Weights of a small transformer language model.
Architecture: RMSNorm before each block, no biases in attention or MLP, normalized queries and keys, local attention windows, capped logits.
Training: a variant of Muon for these matrices, 782M tokens, 8438 steps.
Each number is 128 + 32 x the weight over the matrix's rms, rounded and kept within 0 to 255. Layers, rows and columns count from 0. Numbers have three digits each.

# layer 2 MLP up, 1344x448, rms 0.111, rows 799-1042, columns 336-391
135157202167069119084135082123100089117111139082142113101086161149181071130134112108152121148103141105075149198090156152117191125173142075126091172119215107064092138137
103124173183150131129067102118135132238150126109116071107112107150098158110167084106148054154056071169123117141147121142167087093098110167196134124137164091132146062154
122137127078131142128133141131118102124097105133115084128097120114130124130122150148148135096129123113139173128121119128122062106179127177187100113116131103139087168091
096104168109150076121054159137119087131170090112128146142158078164118127181120140068160114081094098146115149133169113069096109146140137147074149149131129126109169095139
164157128141189164148111123119122156075169160094104121231144155237064159122145108113176085077133073106133096167114084060137151146132128128134139182134116189125127113107
111131129072058145106173124077136140160139111148102166088201197129091140135123120219145205106148119120108101120150145153093083124110108075144147116139115145055128079094
129141188157141121086134102118141107099146102105108174111171135156084096146098124151109165166124128121149151081128175118128053154122110124166148102091085135155114147102
187093086101143063132101126220153136165149073103124083112067124092111119132156095118108125176139131086121163141138158095161133176092179090095148105132115136071161096105
139110198138074094123128142154153125107129113094132113041085132092150123122205092146140123159126091092126063135146147218076137139106104111175143174116178067106146120142
109046118126135061174140145147154148114115138104118111126130082090183122169073148160151129132129135110142112128105180134112140123144112140136144168103123125089151131124
143127150115112158107123177168165147139086125078121124105131081131091070133170162109169125082093146155146152184182142140186095198153183116120105115161159130150088145173
147139144090131143171105127124160125098096117170132151147179158158120110116089090145092159109116150180127152123181108144148166137145072119093134147094137181125143176145
142196113106092077137166130101183103144167130126062106114078147086172188079181145105125114166066177118151117124123102153163079099054119101167155153144178048137139180173
156179134110147136114144190173178197115107112097133128144125120153109167129126082168158148160166122113111106131105145117114131111161159141157123125097112070131119128094
129097130060160106035166083129103103119118139163125124075136082118160103133152168109058158117117168142125078089106162117128128156170118144103136110139124121097035122158
168113126082130137097136152119083119108137132070126093119108136127119139093113198099122108118098118095129125129124149118139106111045142114162114111110123153150122136157
116115127144175145144148115134118140121130128147125117131128063126151171120153166113079175139139140132141129152131131154119108118043186121124141148134153116088132115092
138095090120103090084168163107168183125186126129096047103137083123099135096148131097122136113139175137118124142106133090176137154127111095156116156142153185108120147086
088146216146109163082136127157108060129126118092153114080118177133147091118166157118126084106124198164176136126145117158116071112165105097052093186151100105083173174147
089179108061142084172157144086138188082126133169108190122148088077143134162124096150122118095067152149106155149136102191169127160146111112093100173076117103134124093141
065102189121227154039094187160193237071188215194168113143191142148162105181144116160076192159069138158118146184160096168111130147194111126112132148113169179131133067155
121101083140182127141088114139101193157113150145173191148130043143130078118161132100147150104115085119151132168092140141143106158068103187181139102141092163153089141095
125116170101156062144104168160090169144097132123154133170130066090168121108114101151069134101088117113157125131125121067112137129118141089120133057187140097183127138103
138163149082107111100131212134230133124173074110115123079129165119158105072169080099143126117136089148118162110128166049154132099137134151127156099112151141123108095104
174131123128138139146156172131105099155148075101101114155116155102125153145155142119119122155120135147122141096118095108141177138117115109089120104166118100126137091111
105075109086152135106077059157089098142083124090073150067121143188163159077096163169098191027160166111138162095155187150108090087141191132165157119124129134170113124078
164166130119134098091109191093135128096124109118126175090139185105120131213136152212136150142164138114102123097114142123071129074176130147098172085121093149166152150106
157120109067102126117101109125106148143131120080096092153151115188108088136121202104112106180124128099166096124114165116147177147151163117153107070121165104191198128121
133077158098113161127088126148115107118105139134127115114084072111125147095178070157125116127198118097122138152143117057131122111115135127128102165187137109134154123079
113056137137220162095083123203184123094141089087144155093132106117128138187123118162150161112139116123157145121158133161131129096080155148140118113152120092123134096075
108083121119135064087114092129140147130007187163071145150151166114122128180088117139112159139087166127092114160134169100145114071136118097139093148088105107076140141093
101142086102132129115121119123158135198106158141080139152171117093187064107159097129130191114107125088125171124100128086115105148155131112169086115143145092148076150113
123065126104137126144139135091111145117127164110094106173124176184121090132132106140166133076155092081116168112099102152163175138160153148181096145093172147074144157049
117153131134145137124153197108131130089107112135115082086141181104122130139106127133111118166183123160103098121145154131162106168095142089123124149110136090123067151156
132104078127150150078157147137130066093128119135127115121146090139183116184164034201166207142148087200125184121107096171078161148117110168144165146130110127078121088147
063107116129115114126063119150156146138147109103123120135103107126115106118160115150122120089068168117154148145161146127177120087091151121170122142096136188122087117134
118118168121146080117129160115122159108146151141172083108065118135149089143147154124147172115191140127183195130074095107088147139129090133088122131081154082155134138114
089138140137151092105125112148137169038157115042147137048116148114167085128132150114082180147130140109140130097036175141185158140186105129139164083106152143176152138127
145148119176131109130167121138165108126175130179121143105145179110150134137127116148126112114144119144137114120140093144152127125157131158151161127101101143139160210113
137098175121089189013162173091064143182175166104121114104218156120164131136135123134096177167117141102111129196119121173104126186115155147102137121142105140091142145130
106081176073164107131146160136154140114126089118130161152146102195140154158150123157068109142115139155114145109110125121127121146122116162108050081060154133083109113103
110153138100091087155142176159122159099173099163171075188159125178150174085184110103141120145173155116155151188144157117113115138038106140168090127108083112208166141116
126156114151150144182126090120162072101122136141023114060089161130157120169114092148135135099110096134149118077183145121110158130084166109084123158070193062142095105142
071148145097100133077122146180141188112164096099119140150130155167062147117129057099145145085071153164098162113139087167125067110096129087113163187102144125164119084168
117118100103109070077147168095148145141140151127015132108113103192103078100098092096126135100116136142099109149113206170097026149163111139172068155160105066080123154086
155132152124124085193145137118067146088075120153167186155063159150171082135142085140167120124109048136099131149102105087066164147108137088129136124091086047116107092150
161129144160074137134105095133135156145098154128160123096108103120122160184134147110111130147137114183110149136130080169112150121101194172133148164093147089102104177134
072147184086130189136120144162138118152110130112127102138093144165183063128048089123133188182124084106140079165114134116126136108136124137110131187155148191184150192157
087157167153166129149165151081156160136130130140194145145113156134138062113123133082167118181112041129144136117057136111084113157098126076124145132211165143166160129108
157162140148142098132127191116132181144139100125141126088111117109095149144070145167114119127155126077133147094075221112062144131144115130123091133114165133136153141178
163141174119169138147118147171182129119140136141095109202109152146175154043106134090172166111086101167131066159123176139131065130131146197135108134098164132107149171147
122101117119123178134163182146146133107109149189151122074136117200159105092097129123090171105146112132128131167097136110105101090116110112159080083112125112162072140111
138150136119114113101134141154121151124184175126147082122072078115135190149179104092098143141136094144129052125132135086154075191119137104130160101174136105049122129162
132156158147129136090144140155181118130122136159113129101104115130138147132125127091135184138092138208148109174138124135137112110141091084083162161111109134136180173100
117114095117128121112098129161165126097116080159180137106113120141158139107089157091161099085111106091191169172164186179150123151158113157153098082120181142144150112062
088158135124118153136165161112069130102181127118118086131116193160170181093077116090146099138094169136090142080091141091169124135132127162104149112102141150098153146116
109127115131092169161079157107116083144098135118085139114100074115140122107196090148094117155126128139188099138130072169080119120127130156111051146206114168185158156115
159121178125150165116126108111167111104102080098105148136108143121095075103114156148140126116144172116143155114156121115118021135167130175137085171093145104119139084146
111126099177139099155105153185093115123121147154147107131105137098150174096112176099125168132164077112149112143139152188103196111153128152130147146138126110038190103082
138114131144164134142153062111096123163161069073153166154181139100120072128099129170060188105096137079144157096163177094116104114127178140188121109130132132114092119112
167129096135143131104083133103100129069109176094138144069159153093116103111146120084124072085132159152112131126183172172172165100125123102131155178127079070107099151151
117159127110118062119156132145134126107122148116146122142090150125168115142111176109129126047112083131135114098096159150143094096096117142164129141199122103123136166103
135144139123081083138169104145134152070116130154114103152089147183194085073255160099083129104105134117110139150125061245146074115139135173145106159187125092141190075142
152129110129138129121101090115170115129120110130125114172105061109111108129144130104141125121120129121110136113130120114159134116112172135090125101134118118122089120109
151169141131110081099168152109140135066125121139094137119159169126139111100141146152086125121114094149138096101104186176075114152101083127086107062124146075116112097141
165135195116143162177083148101111078110116061135151109068106156141136075131137103112117098091133133117122163152172020113152180179169091099152091113155108153060123172114
153173124075147113082128068144185116128150117096086154136092099111138096156174148053151142148151134127137141167169167080120120139138126124067109173174145132134082122143
137087090116114138102148153096131150134157128121106157136137106171113137121123135147141147201145119074125156123124122157104152099094094116148176136087167138143099103107
183124149123154030156129122090181072160113151159146141126116104109079149136135084128153154111110102184160151116160111088067111119149156142176065172073148205086145104138
132143167094090143149112085114181113116110132169163171130091116127118083147138090157121081172086077190145148150085157109124113164114142110160148127136138078121197195157
154129165128120206136161175195143152124103080136123138174116121120089086170129153130177120120159133161149140169120186134153106100085128147155068132137100114065114147094
115083082108074151105127173176143174129097177090121135117086124135077052118176135145104107085097147140206119088095170074105120157130182115110167187090121075073118158098
156172115133141147175142134128068167092116086089177176110102150129129144124120140120151139150135099115105178147075119113136132186088148145158151126120125126160168114172
088079084156115072149141110116090158094104126137141106111162143107115118109161170068106160139103103152157130085170146100131126201079110119137132162152107086139167156140
127165157130116125147210158147142134099117095132086138203141117149118113150116105122139151146131150137136171125116153174130144119084142134128136178110135095166144137138
125157080080148171095108082179142026113073174184121103171159145174117108124189154112146150104082159121148114134146083099105153105143147170112131096138143159116122152146
091141081146170080120140164153094127112125159141066101111164148101099136088085112157128146071132139098106185103088095153073181147102195122106068113166113113137122092113
139074109138109106140142126125125141134137076107117109114117101146146149126102149100147139113157114121143154157180071118121099131159149152099147102112123162144133087127
116050093158150112120124159159114129103125129127136140106091096093123123208154101099047151146145115130098084127102084114083103112067157167140119112170113123147120096134
087137118136136125147067132140114190120149107071056127175060100123144086164178123116167148120125123146173086207063017159141122220101153123166052130086084151134117104156
082113126194146067096110119112080131094142159100108185143125074121154130114091122133085144160115125137191088161138094108099087112125131108082120175159147101134180135119
148151142080118094084128118159088093158096115082095086176131125134121109096139032126154107064143140159078119182188093123079125128130132163177158127099157154177059183059
116102128142126115132103107197138155109129171097106192152100072115159118112140112160173153172151146128085123158116080160160127088093196075146157162116153183122151165112
101116135137145056119098147057143072096121105119103151111117152152141098106161138124085115121098112083177119140117139121137091154075156109151177007129140070145064106069
092150093077159118137109121120111141122124120166141132146131101109139093109066110119131111119165148122082089185088086110117115133118086102140071149121156142175161088156
103143126085070127130106163147136118142128155112041182125142089096178181139114126115111121123166104139115141158139126151122136112159182117083149117131174161138143100179
115072093130123133061159088120119099134133156164209128110154117170168110153106172135119111104083111169125122084073106087067125123089137187151124160200121092111143092153
144145142217145116089133088154065096089145091161147208172154094108173075075123075122102091122157146255093104163131062167090115096085131105119045132185162171159112091158
163122071133083183100167082094096101130075125145133127183156084138090156134137174166114134081110097211115127124111111103127069123128127125132114172108142090160160232142
105159153085175136056163072079188180117134113094171121120174086122145148101119081161173075114152132162119121108024130129097101097117123111155146158103195085137135103155
120157159124098132122119110117139104123136148090172183166052091131154096243119165104118107164082174115120081162121172165109035114118112117132128147127167109145110161139
119137037145133155153116109158125096149097155098127164147157131129133101148114205109166119134160152148065173176124099090179077106160136135142115102133092103162111097142
068116144091226146135072117119138121140024140083152119104114103167107135055157205088108085083075099083041141071132181117114110175142189112153139169149171116167075126142
122135126078120114131101156129160158051099114124147061090120125104107099170136143108172103144193127130114061115135112146104113132111138146173145123143121091063119111153
129140094129175126159143092174151129135156171076169123157146123125218121081181132142156085174149109159105142063076099103121138118098135128132118169097154121147141131136
157167172110105096148163159115149115119154158154081145078119136150173146099141169100129151125109155129154123163122138163155167150133195130146093139131212172096123139117
129182059127114133137146117134101110117118140120062170123198152097175143160139134151183112143155121110122058144078101129138133150112083154072138130140081100097078071174
121124121141185033121135153153151158123119197101132169162125147131127115194108096190115123147098148132162095138133139122185138173193104107150168136149151155131161139137
080113136130138128159127112154134116118138091131127103074084112097161134137113122175153148094044114120159111159073156138143134127169110120142139167147121170135096107139
097083155081079153133131113065102146111078134070126075111157146212097101188131115133116139169174167087113104142077145196142139111169139181134123140111123097200117121135
130112146170142145110130140155100081139138115086150151162134114106133117060142108133102063078117076144143033108110101113079105187150096189080108137165114133132186121064
135172125126132164135132088103098096087162088127155060119092061124031177104159164151108101060117123124124142165151149166119164139131161057179170131125119143069157108143
125166152084125114102150149188132072130147030146118089063058142131113106138201115163106148140138116151137123127054100166117144154132182033147106098133119140172133090150
163178081099131146132118190121134119114121129110144133092125097090235134085177121167114117073062135124115186135147109111122055150109108146091161131146167147094112109127
145175085115139149149115178116064075167056126156173146155159109125043087195162105164098108147145098105097141139155085125108142116144146086166143139081123125130152116149
152117085135134146129140138120147107154107115149141064133105136064165132155085188123128135098117128154151170128108078117059163135146096174117137107106106125139106157148
098131217073187135147132091157096183106086150125131089090150171080171141173141145130018128141138124125164111130106057131085137156120090160107140147070112159140153163190
100129171066116177177131149160143080070158102132107104104116126150170160032102164147120099133080064164177105200122170100066156110157178161173149074119113129185106107078
139115073116170144121101155123140039182107160113104175134122042139128098101149163126154136059111150124104151102125115097119179147133147206135126097159090123149184130135
116167162145110130164148150179092046104079177083069114099162112160201158138167118161069095122140156119111107129103159146091109145074180087118128068121115159130127138188
151088088060101140118126086113131135080118139170180102111118159182133111130116128150141179163144062156080081151136067204102175167136188070156128113077136103085106126126
111131147062172166085168159092165076114099113155118117149131093099132113158155135107156166102123114099079118143160149125145145177131150122140086119106182153192080046133
116159098127139095078140159112169162168120126160083116109129126125194152129151186124156118102158152130162037150208163083146116119098126131133129167150143133065119143101
127120160157086148098105099109083116137087101154100095169136182130110161148100137098157168146136102155061144120119095167161136108100127107067120081179107130124151056171
192117128088140153124099141246160101133147149105071213141152178208136112129096115150113183123155136121188144106125157126154154164139073140135150117123136144148158139158
133094105096127161138136148096093101107150123158093128110104107160079100113108126164120112107154165168096091135095087118165125102114151130142140131101171149146123111073
105074121101125101085098173120127110125123090088066117124094104153150161188139148140100116142130122131132131095113144137157126153071141096165091165131095084084122138161
122069079114114078079137098145148117073115140108148186088049158070113152129110136138060128124103099102151139208135123172098027172119083110155141123179172132073109065157
089095103164120131122133162164132141146130103142130166181071110115139136102130188160117189125150055106196181162093132177122105089056102109109140111095125138109123115101
102193147177131109195105152114131102037093152142099130123136105130103123084204108087183134166135121127122059070149107146125125113096172125109067074141158132108152143170
117154150132140090085112114125115107107152111125087194121149127120140121109167096117147089048165141149146134111101131141118147159068123124153157139154166140110113123121
095164156176131148113122061133167166158105138135151185143105098118124124111172171102059121094138142130148157113148107109162175134186139127137125055121113120082080123082
083137141111133081107109158151138148085112138129136119091157109125128135129140140142124106129175147093121086199176176139118131122149156117072109121145101102155117139136
093141160089123083155095098131176185117179107087116102138162148093129086112127165164160177123083119171140151139115101071117114114089110098172145125161142106128157155053
105120126153146120123177127142130105105153158142132102101147109131150172134133103080180052170176144130086159123113128108182121122096126110123093143122127137173167109130
077175145133165085067100115089151161153151149122123092113145160188165141097100114153099126111122099111149157162171101095134125092124123104148126108094144128157104230112
185160135167117139125118168127083123121142135105114139162138147151117141122113180122124164137167123158158116160115105155143119103180127137138091105066142125128091096129
122132114105141130130122118162064129166147112077073097117120075137177121148146092111142090118163084183145112120083131116119131095118065173160158203128085149159166166169
171119122140070102077105110097124126086085140148071114112110122138114109131138146129133140141132152113133137094104154118106143153060142111099105163149185138097140149129
194129114135085149063128160148042168121182161165174133100082126127124150124167082171114157118190070110121145141073132216069085140131130112135116126104154114098146139127
096176168103132162121155147120091181109097111176092105125198165114149120093172146127169145120108077142111138148086139161157084089134116108155145140093123161133139168170
152128077153185163137098144180167054117155168106136122123112118240158091149124130217209104101115147232081127096089059087129085172138097096183097162109132072164133109130
156073159100103137118096091092078095118089078146126114128112091111127170111127168120136116132168063170120184117157171163084117119167173110182061117183134135146099117107
055135187112080165083100106129171189146127117131120181146092179157151168085144097148070116131070232191132162128108080119116131110161119190135133155039112216086131162136
141118119124114135134131116150152120167151144140134118125140101086084120127141100130085222132111116109189119089041151134160143119121124047119083136141138145110123136137
162145084093143096098162128115110168116153158125103079184158117179127074136125183084143121097183140131101136131132082139088155175130130090130108118171104112180107127111
156141125098206168092169198132165114146127185090168135107132107154181134145153143096071113081094119137067169181138177081098161159059131053128072023101206140106186129128
111139141098106134169109133096131169135125109037130136166138150109091196113166111150178137117169151107155166152196125127146081133181147097108065143139146139072134144137
113133178158137102130152136143125085092133133127097137132107070158144119165115140119092158164120122138106152111094153127094179139099082143132074096149141108081130102084
186084126162138113172111123160100133136048099147148098069081108149183134081159145124114127127094123130103140145111196120166106180106093122075142122136169143129079111123
117129121115157117079096138127121141151153128082056115190145152218120101107098202128138113107114114152175152134170116123124150171196162129111111124167179177068109127108
115147104085128084134140102115118115183075147111118169087150067140123130119201143145133089130159085121128103102159112139102119114112133166131079083136100109160111143107
106133109138082154126121150127112145132178122110124113083175087099152146116142150142151103153189157096154135130192161114149118146102133104148117084122122104110078167123
138056142106114169179206108089139172037132136122162149077069116121078160123146149110097126107138110111156096179153075129099144160137111133131121116128203112164099128143
145148124115117154158143181076179062149158113053113011169097121159140175079155173113128087070111110137132117128117097143136146117078181171195099063105143089191098147166
096159135084109092142123122102149130147170179117162143122095175155100130144123176177158112094167114125117095116133081188085126117164101143113136083126159123148116158156
135145111104095143101192144143156133117156145144127155226127089189088147128159131107174176117079137148154042131135127064135117108146080152069119118146134152126135086149
099137134134149137132133070100149134128135125106147138118090134107100129130124172124113151136171069144075169107091138190130105130214163098172156126089110143120116116165
122103144143147082122113079112162159163152143125122107165159065115158102098099118173126138128085143173053130144111089104103140141138148092138147142181119157152108144120
146114095123071149127122085158102064124135143143152087123148161170185171119119100108149162124100089114106176130112047093148078064098235085161125128164104116103154098083
147152101143165201117142086115167086090128110170078108102147129160130129191170166106091120089166129125133094141128138181169149122120183114143126151071106087145075147137
156157130102168178111205141168124157161113129146090114116106148117142172155125121100121135125122124116186081155100130128137127200065169107102129127145130136143064146150
149160088170074126143127160187101135132167104070145150123124108132112131195110132145113090130096141106108106115128170084095150134168130110138117037083145141089095115147
050148108129166109127079210102145149129140172184165142087102153125148144124177176123106160108124071095132116122135104079073163124208109176144147128117101136127151129114
099116114130159161143207067132176051133170146148153156114111135085111159142172166125123185114144171101108136029118189186094187148116178148113100173154132096123163172111
106011179124109150097162167104142146166109131150158134091111099133161140183130109114160139093156135127123133161087114111095158163087154133149112124108238131087128154120
129131106152106115183115131122115113104109127150124135127121146117138125138114144103134129162160128130128082134151118134133122125153125132119164125139138135172136163151
150104152074137133153167083182119165142102182131168137175116131124155089103188111161092081109096112151102118130076134087123145108070133098086147123098130156120158164092
135147134120107138125154131157175074215121145087130144140140134141143115156094112152131043126113128120098049066142172097162180139183121125133126117148168107075119095141
159151129107080116168126197217119158137092132152118090125112142165128063105106193117105140125152186180115122138157174147125078181152136160182144171105152052128176131167
089166132196153122202114124168088114140109146113142128111146111168101128098119175166101197146134138157141133210109132115155135102107094196101116101131121155155135141102
143140105147136138128143123145153151145137105119132094149171116155202122155160092103115114131147073152159089112137125145134090111142140110128145093105137097103169105081
131092148088128175121105123108115155136066131116164128073104171105164151095122169103104153109078137155197137119112154117131164125117096138137046133116145061139144075131
112079182116098168085105085165115173104090080127175122135090090135130115103123117099162151145164125093142175140117130134157092161075105157097102149113211156152153089141
207141132165171159131125115129103118071144130137178145146130085107098139054135146134160134114161099204196176164078136105118142191121101132149197120112130077148114144140
116138124128170159122124170129141149120136103100101115113106147130205140176175076141081066136146169115183124132129118128151116118119152209096033121139123146165129165128
140101090116069145132149086165157078109132093021135124176116139156103197133149136160114180128074062117121164116158078092174157138155115140132102150218105151139128094108
144112156160139129114200155178155153041158114171126106097102109131115152121123155090073106008154144131101127196096116163125147159069174116101089133102128186092122139104
137139129119132154142099152102153179124119105107142106129121114116131141120146114162149102060118159142119091105085125108090041127076113080177106121088152196126108142161
180069116115096153114155167194102135160171163132155110118113163116131131139169145242148185127152128093171074117083123169113134118140118143099158111184139132125103156108
158110111158091160128163042164203123139113184094041064113148110153127142107103104213088108090152056136079098150152174099093129148123140118164135138086108131119047160089
150116111182165148100103179153142110131155102152139127132134118115134122139120152120117139150096153124078150126131148160165133074100144138121091146186117121103122131144
144117173176103130141214122123078081146167093134128169063120198128166180118131131106117157116098130184138123116182152115154134150163174149126117128171103064140173140158
116145145084131185118192150161159114150069159174159138106135134122152149117103135195098124125124135113140211147115144150138143117092122128064139102102170091101040163167
125104112091105108142113121085081118076166120099130106159097142132080117115123146114115168076119046143155165103155126150131048093132110088029094102129157131115072118076
133146206064127133148170126076093153136065079141174066140128086119156081194134140131077123106103105153142145108118149130100108151130136089123132083115127155142156157064
097073163124172140086151159168093160098135138170131133121140183133090148132086057129172090133159107104107141183165104152144145075130122136171148171114085169128132057085
153144148130146119134064147159146130095078076187126178147096101177118146131156090127124100161057047136102059087165082098126112180146110118129157159161088133142145133068
124101118078068163165165128101159081061141096107116104137142123112164094043139101165141096157101151128165141128162156140150079144129133104172163145104087149105119144175
123131132116147111099122139119204147132116148106111212084103113098122053121108164097113130136156114068117128145146116084170117204141069155127161090213134116178128159128
145116093135146126149111131134123106112140165092101095094106107120151120130127157137124159128166117150133142099133139107108114110143122078110157166161120108134140138131
137147066058158079075158131072167126136096151093118121157147125106136121107096144097171178143101138146172166110138145079146117130108150128132132109103116173108101077052
139102111105117138093104152111093158128135129079137094161143159084139129136073080121191111159150159158111123155079153106170155138122140138125144135101133140085086083156
110147157139153121122101149111057115144151216088156175172112063126098123092105129148102124139125128139159081108045061144126181090101126110147108185162130103115106105163
153127104103171090126174110112145114079111121163129102173118112102113137064166159167147140132134129203106105133143104095161111165132178130082126174145118119176129092113
125089159170152055177079102077130110108100184136079135150148102114114073124105116157133105181129125089149126166099159159100107177156156151138067089160080128053161123161
147103122133081185141130112181066120134094083099168143137135155122106108142154164076115132129125145137150159136151121129089115141168082150139115173144147127107160164105
117165093102113089121162150096135125117133133132134120115158090093136185099155154115122136092098148091129086180100071099116102200115157150100149163076113133106152065146
088140136112140164159127167163116162144126138113063233180159110123096122127131131096076130117126152103115143142145168121119120152057190155130114173159160062120092117055
141094091140204108102090081173184091129144102179091100090164119195109117105125111152119179110190019117099138163154167067055131180119127143117117147151090136144137145156
124139136110077160115119196132155101138109116155149107137168105125057150215097112131127101127160168107121076117117100159111141153167125133104121136092108130146112116199
100117112135134170145168100179128125094129166147104105148164126135134079087131147079035164121126132170137068100205158121134171156171129138125141168197105080086147118073
126110142139180109133100157139122118139141104087105152062126043156169075129149127148162163159150113118127137197110119130108133085112120019127158127154150096080151164080
130140082087130131101147100091158169131155159133095183114173186155128083136137104129129107137128127189098123151099096080145133162134124185119117107105123180101130114132
177046159123203077114094073088132168126125124158077213125113077149070152111130090184119120047126108186097145105137151138118134148125120109121136135080208048170185197134
170091166122148142144094121103175114114107117142134139118188131142124111153158104118101129154141074119170127106168145122170157144134103091177126154120162104127172093144
164134078151132182096137131118176106113126114130099092095182151140161085111115098125132118131168134108135169077113154113118170139135133097089131161155086132110128074138
052163129125118253121106085070170083118122156147115109185120096088130175137216184209031159113155085188125029115134102119092129144116091151149088156140125157090186121108
168119201134123149113118154129125203176132135044085098079126155090195096126097128136184160135094144115106119162092090161100129117191131070135151140165096152133109083167
140090148079084122146129196100211127156133167133110072161116049169110082106167145157062116120174120154167105070137134107083120175126144184165111140140114118138205144165
123140118151075113138092138122134070132146138088133106126124124142078084136137141166154110164154084129146076116067109132121150082138117098145125125155144097170110114140
149066087131137111152104125087133200085142184088145103144151126096122226087167133096155134108145115115099115174127097119145126121144145097123126139145136149145124150114
141132119183140159107128118144070146197150129161120161157119096186107170113144088158124120115135075113067143154163118169176090132150106075157132081129084146106135118119
124111074095136140108118132158084167156078082195120103091122149188074133075119186138099149150090122179175092071179154084101124143120149155147124192100138162112146150103
071136148103114004081103232149148129112160202135105074075125109118105151100148084211171127144157136120050087115173117181097148137119162111165109164121098118092154123122
111112081095131131095138150121066107132173131145142164147144095164184189135152122135177101103071166114133116158113096160118153132154121147135128173145143141096142115097
145115136168167149152117138136115146132072069099114159193091099138108156209138151096114159143123152116094149143145150095098137196139140100071116155155106146137160092100
118150151138122163092083100156111137111149138133157124143144083148165064124101094160140137140181110113126129123165160158116153131111123153146118150074102123175116122094
140157096146158132151084122069143136132167131164081126160146151114112098142100180136111161124156142168116107126113151162116139148131139151133115151189125125147153110139
073111128073167148098097172153111160185135094144181156120154120095135194129102157181028155076111136151154131126124101152102153158155101157163143155156126116120060128120
133120117170123105165155175144155076116116167100125132138183131121058135110127165119123120135125128132152172136127154155137117104122167223138146148109166115117147138149
142125114072144158066172104108117129136113128214079107094170091141159098167108120141156154144121123138096126139119162099125131128132096101160149043127108032131143135167
087125136111137144113111147104159113121154115096091108187108098105118094113135115140129112148114138142120121159127133131118111145110151108111158134151110088174137112142
126075098148095172144106164217108111139139098136161113150138097149150139104139174120091156124086136105145096157171120129146124115113080155112132133148141151131148099122
115131093109159019108193109120172149135136114203124152091125139137185090055131118098158116099086113131120101172067118118133072157130165090129162111089093056093125110086
146146125166091108081057137115126179133140146078138122133073120130146116152176138131143120098070175155159164151166142188092117148120112125169127074111143166088128170170
153149101133169132122154085137067099151095120120150138071134094110141124134080191135136180096160095119197126144125119140121110086123217133175115164184109172124148132162
051174098113136103134175104080113144123131171166097153065122162121204134110206145141118117136095137180127141176215173163131060169069133162146130194130126066092140099099
132114146111061153137131151146156142072155149158093177161179101208171098123092134144078120101160146204140097133156133100144167124094124084151124172144120122166128149092
149078132138094110159165158138180102064143134117099143096146131126099105086105086124105117122106140145160082140173152114118159136100133135146144128192139102162084186101
136167116102086072095144068175097112151105114062174126112100147152165121088178166186156181129141093109159103138090173107154156139126110085127137098137130036069141139128
129137146111129154181118120139147147124106124175158171145091095132182076114131144113137130143154118140134088162121170115118094074091150147175126045131055120109071172201
068055149125132104136144088141160175162055165122164084154111081140138120160161096130068137156143164125103127054120146139120129152159196138132107162130133131129109103093
106117142133183138072098041118181173091132113078109134146100116137137111105138122113155163143119141142186110114154151117156105153075103120146116130126171168154170138111
129125099130122117141133198134123149148103135126100136104137111103163171087153132135166162144101101139138149139121144123113143152141110105108112104128153094117093159144
079090149110094125149116200137116159113165107135136090126136206158187161134126174119119069129132079081113132085109064166078152137167104122166159113106129137094182094145
190146125156134154057117117132164103181129088168179123159145097114159144102132137130153085133084136122070136117098148098119167101130128186153133118124078123148085159125
072083193113140152152220173127114077132101157143173114129122105121161133106123106134123128127140143155126112116089182092132173142129123102075106157116084088071144139147
108077135150132072150097120124144193130170146176124078120078084130165086085141148140119166147130109178136146143130073109112101184162114117144165145113085163110135139149
107001099118114107166159149165117182126157088144130105090144158121118159077147109170082159152130096095127134095121186163076084145130104139137121134130086173129102137125
136183162129065131103100101127158099137169119177091108095189163083090131114141178181117123106143087160148169150179132079131131143059168124162051086171146109076068082126
109139137159138123141100126135099110144105180151136117150172150150166159145150164116173101151167116151133154165146077130113150140126128081146133150132166121166135134142
113125080121123205088151160129106130145157165150132096140175133172118137165151090101074126139108163096147146113137120053095151161129184095103154100181149146147134199142
139095112187104096113136152194128149089045143102156185149135108083147110091111154096075116096111156113119146118140145190134125131121144079167174143123215077132118066115
071082095197106154056164086127121123153052136084102094145121114174137105118109072062148144110097132134152202147161090111143106151108137155104142130108127135097163180121
108116137111132139101139142147125098153177090145134099158118089120144143172126110115116122143110128153108132120129130154141139109129128157156079112129115151113080084130
115128097137068066110150105106131125147129144124137175091123164103162118091111149122112183134101139142121154094191151128104149099132153177124105115113105141161154160104
148153109140090105098132155225174133113112116093135112120121104122130153155160188132034183165203135142130130157103161120149104127126102096106133142140180180095125135165
110157143143154105096109144113113103155138146051137206143120122225116121139146154106147140059120029148020178150149138087162159180143133133146143105169085118115115138166
198078150137141062113127175125147157183129154190076102119110103153164124134094152197134161133056150120102062113113072025147105132091150101077136167071115192079164109108
117119138105147153108064155116129130148137163093081069129114111151166144111122109138137145096111087141058124093127154094111131117161145128143168138148120162153126134161
177087145115068127114145142129102056133159124162022133130150143168109125145088170114149152116091108210186172149161229146127147189111141212151086137146074080067074102138
141106118133155068157134166110170148122141141162100130129148144088163136146148117130166150137137089141137164160148071124180129156135190070110140127133110155117123133135
119091068182127148134108139131122104099152131107094114122165151123185126123109126147172150144125144106132140130107130133135163149137135069145097151122143139077077171128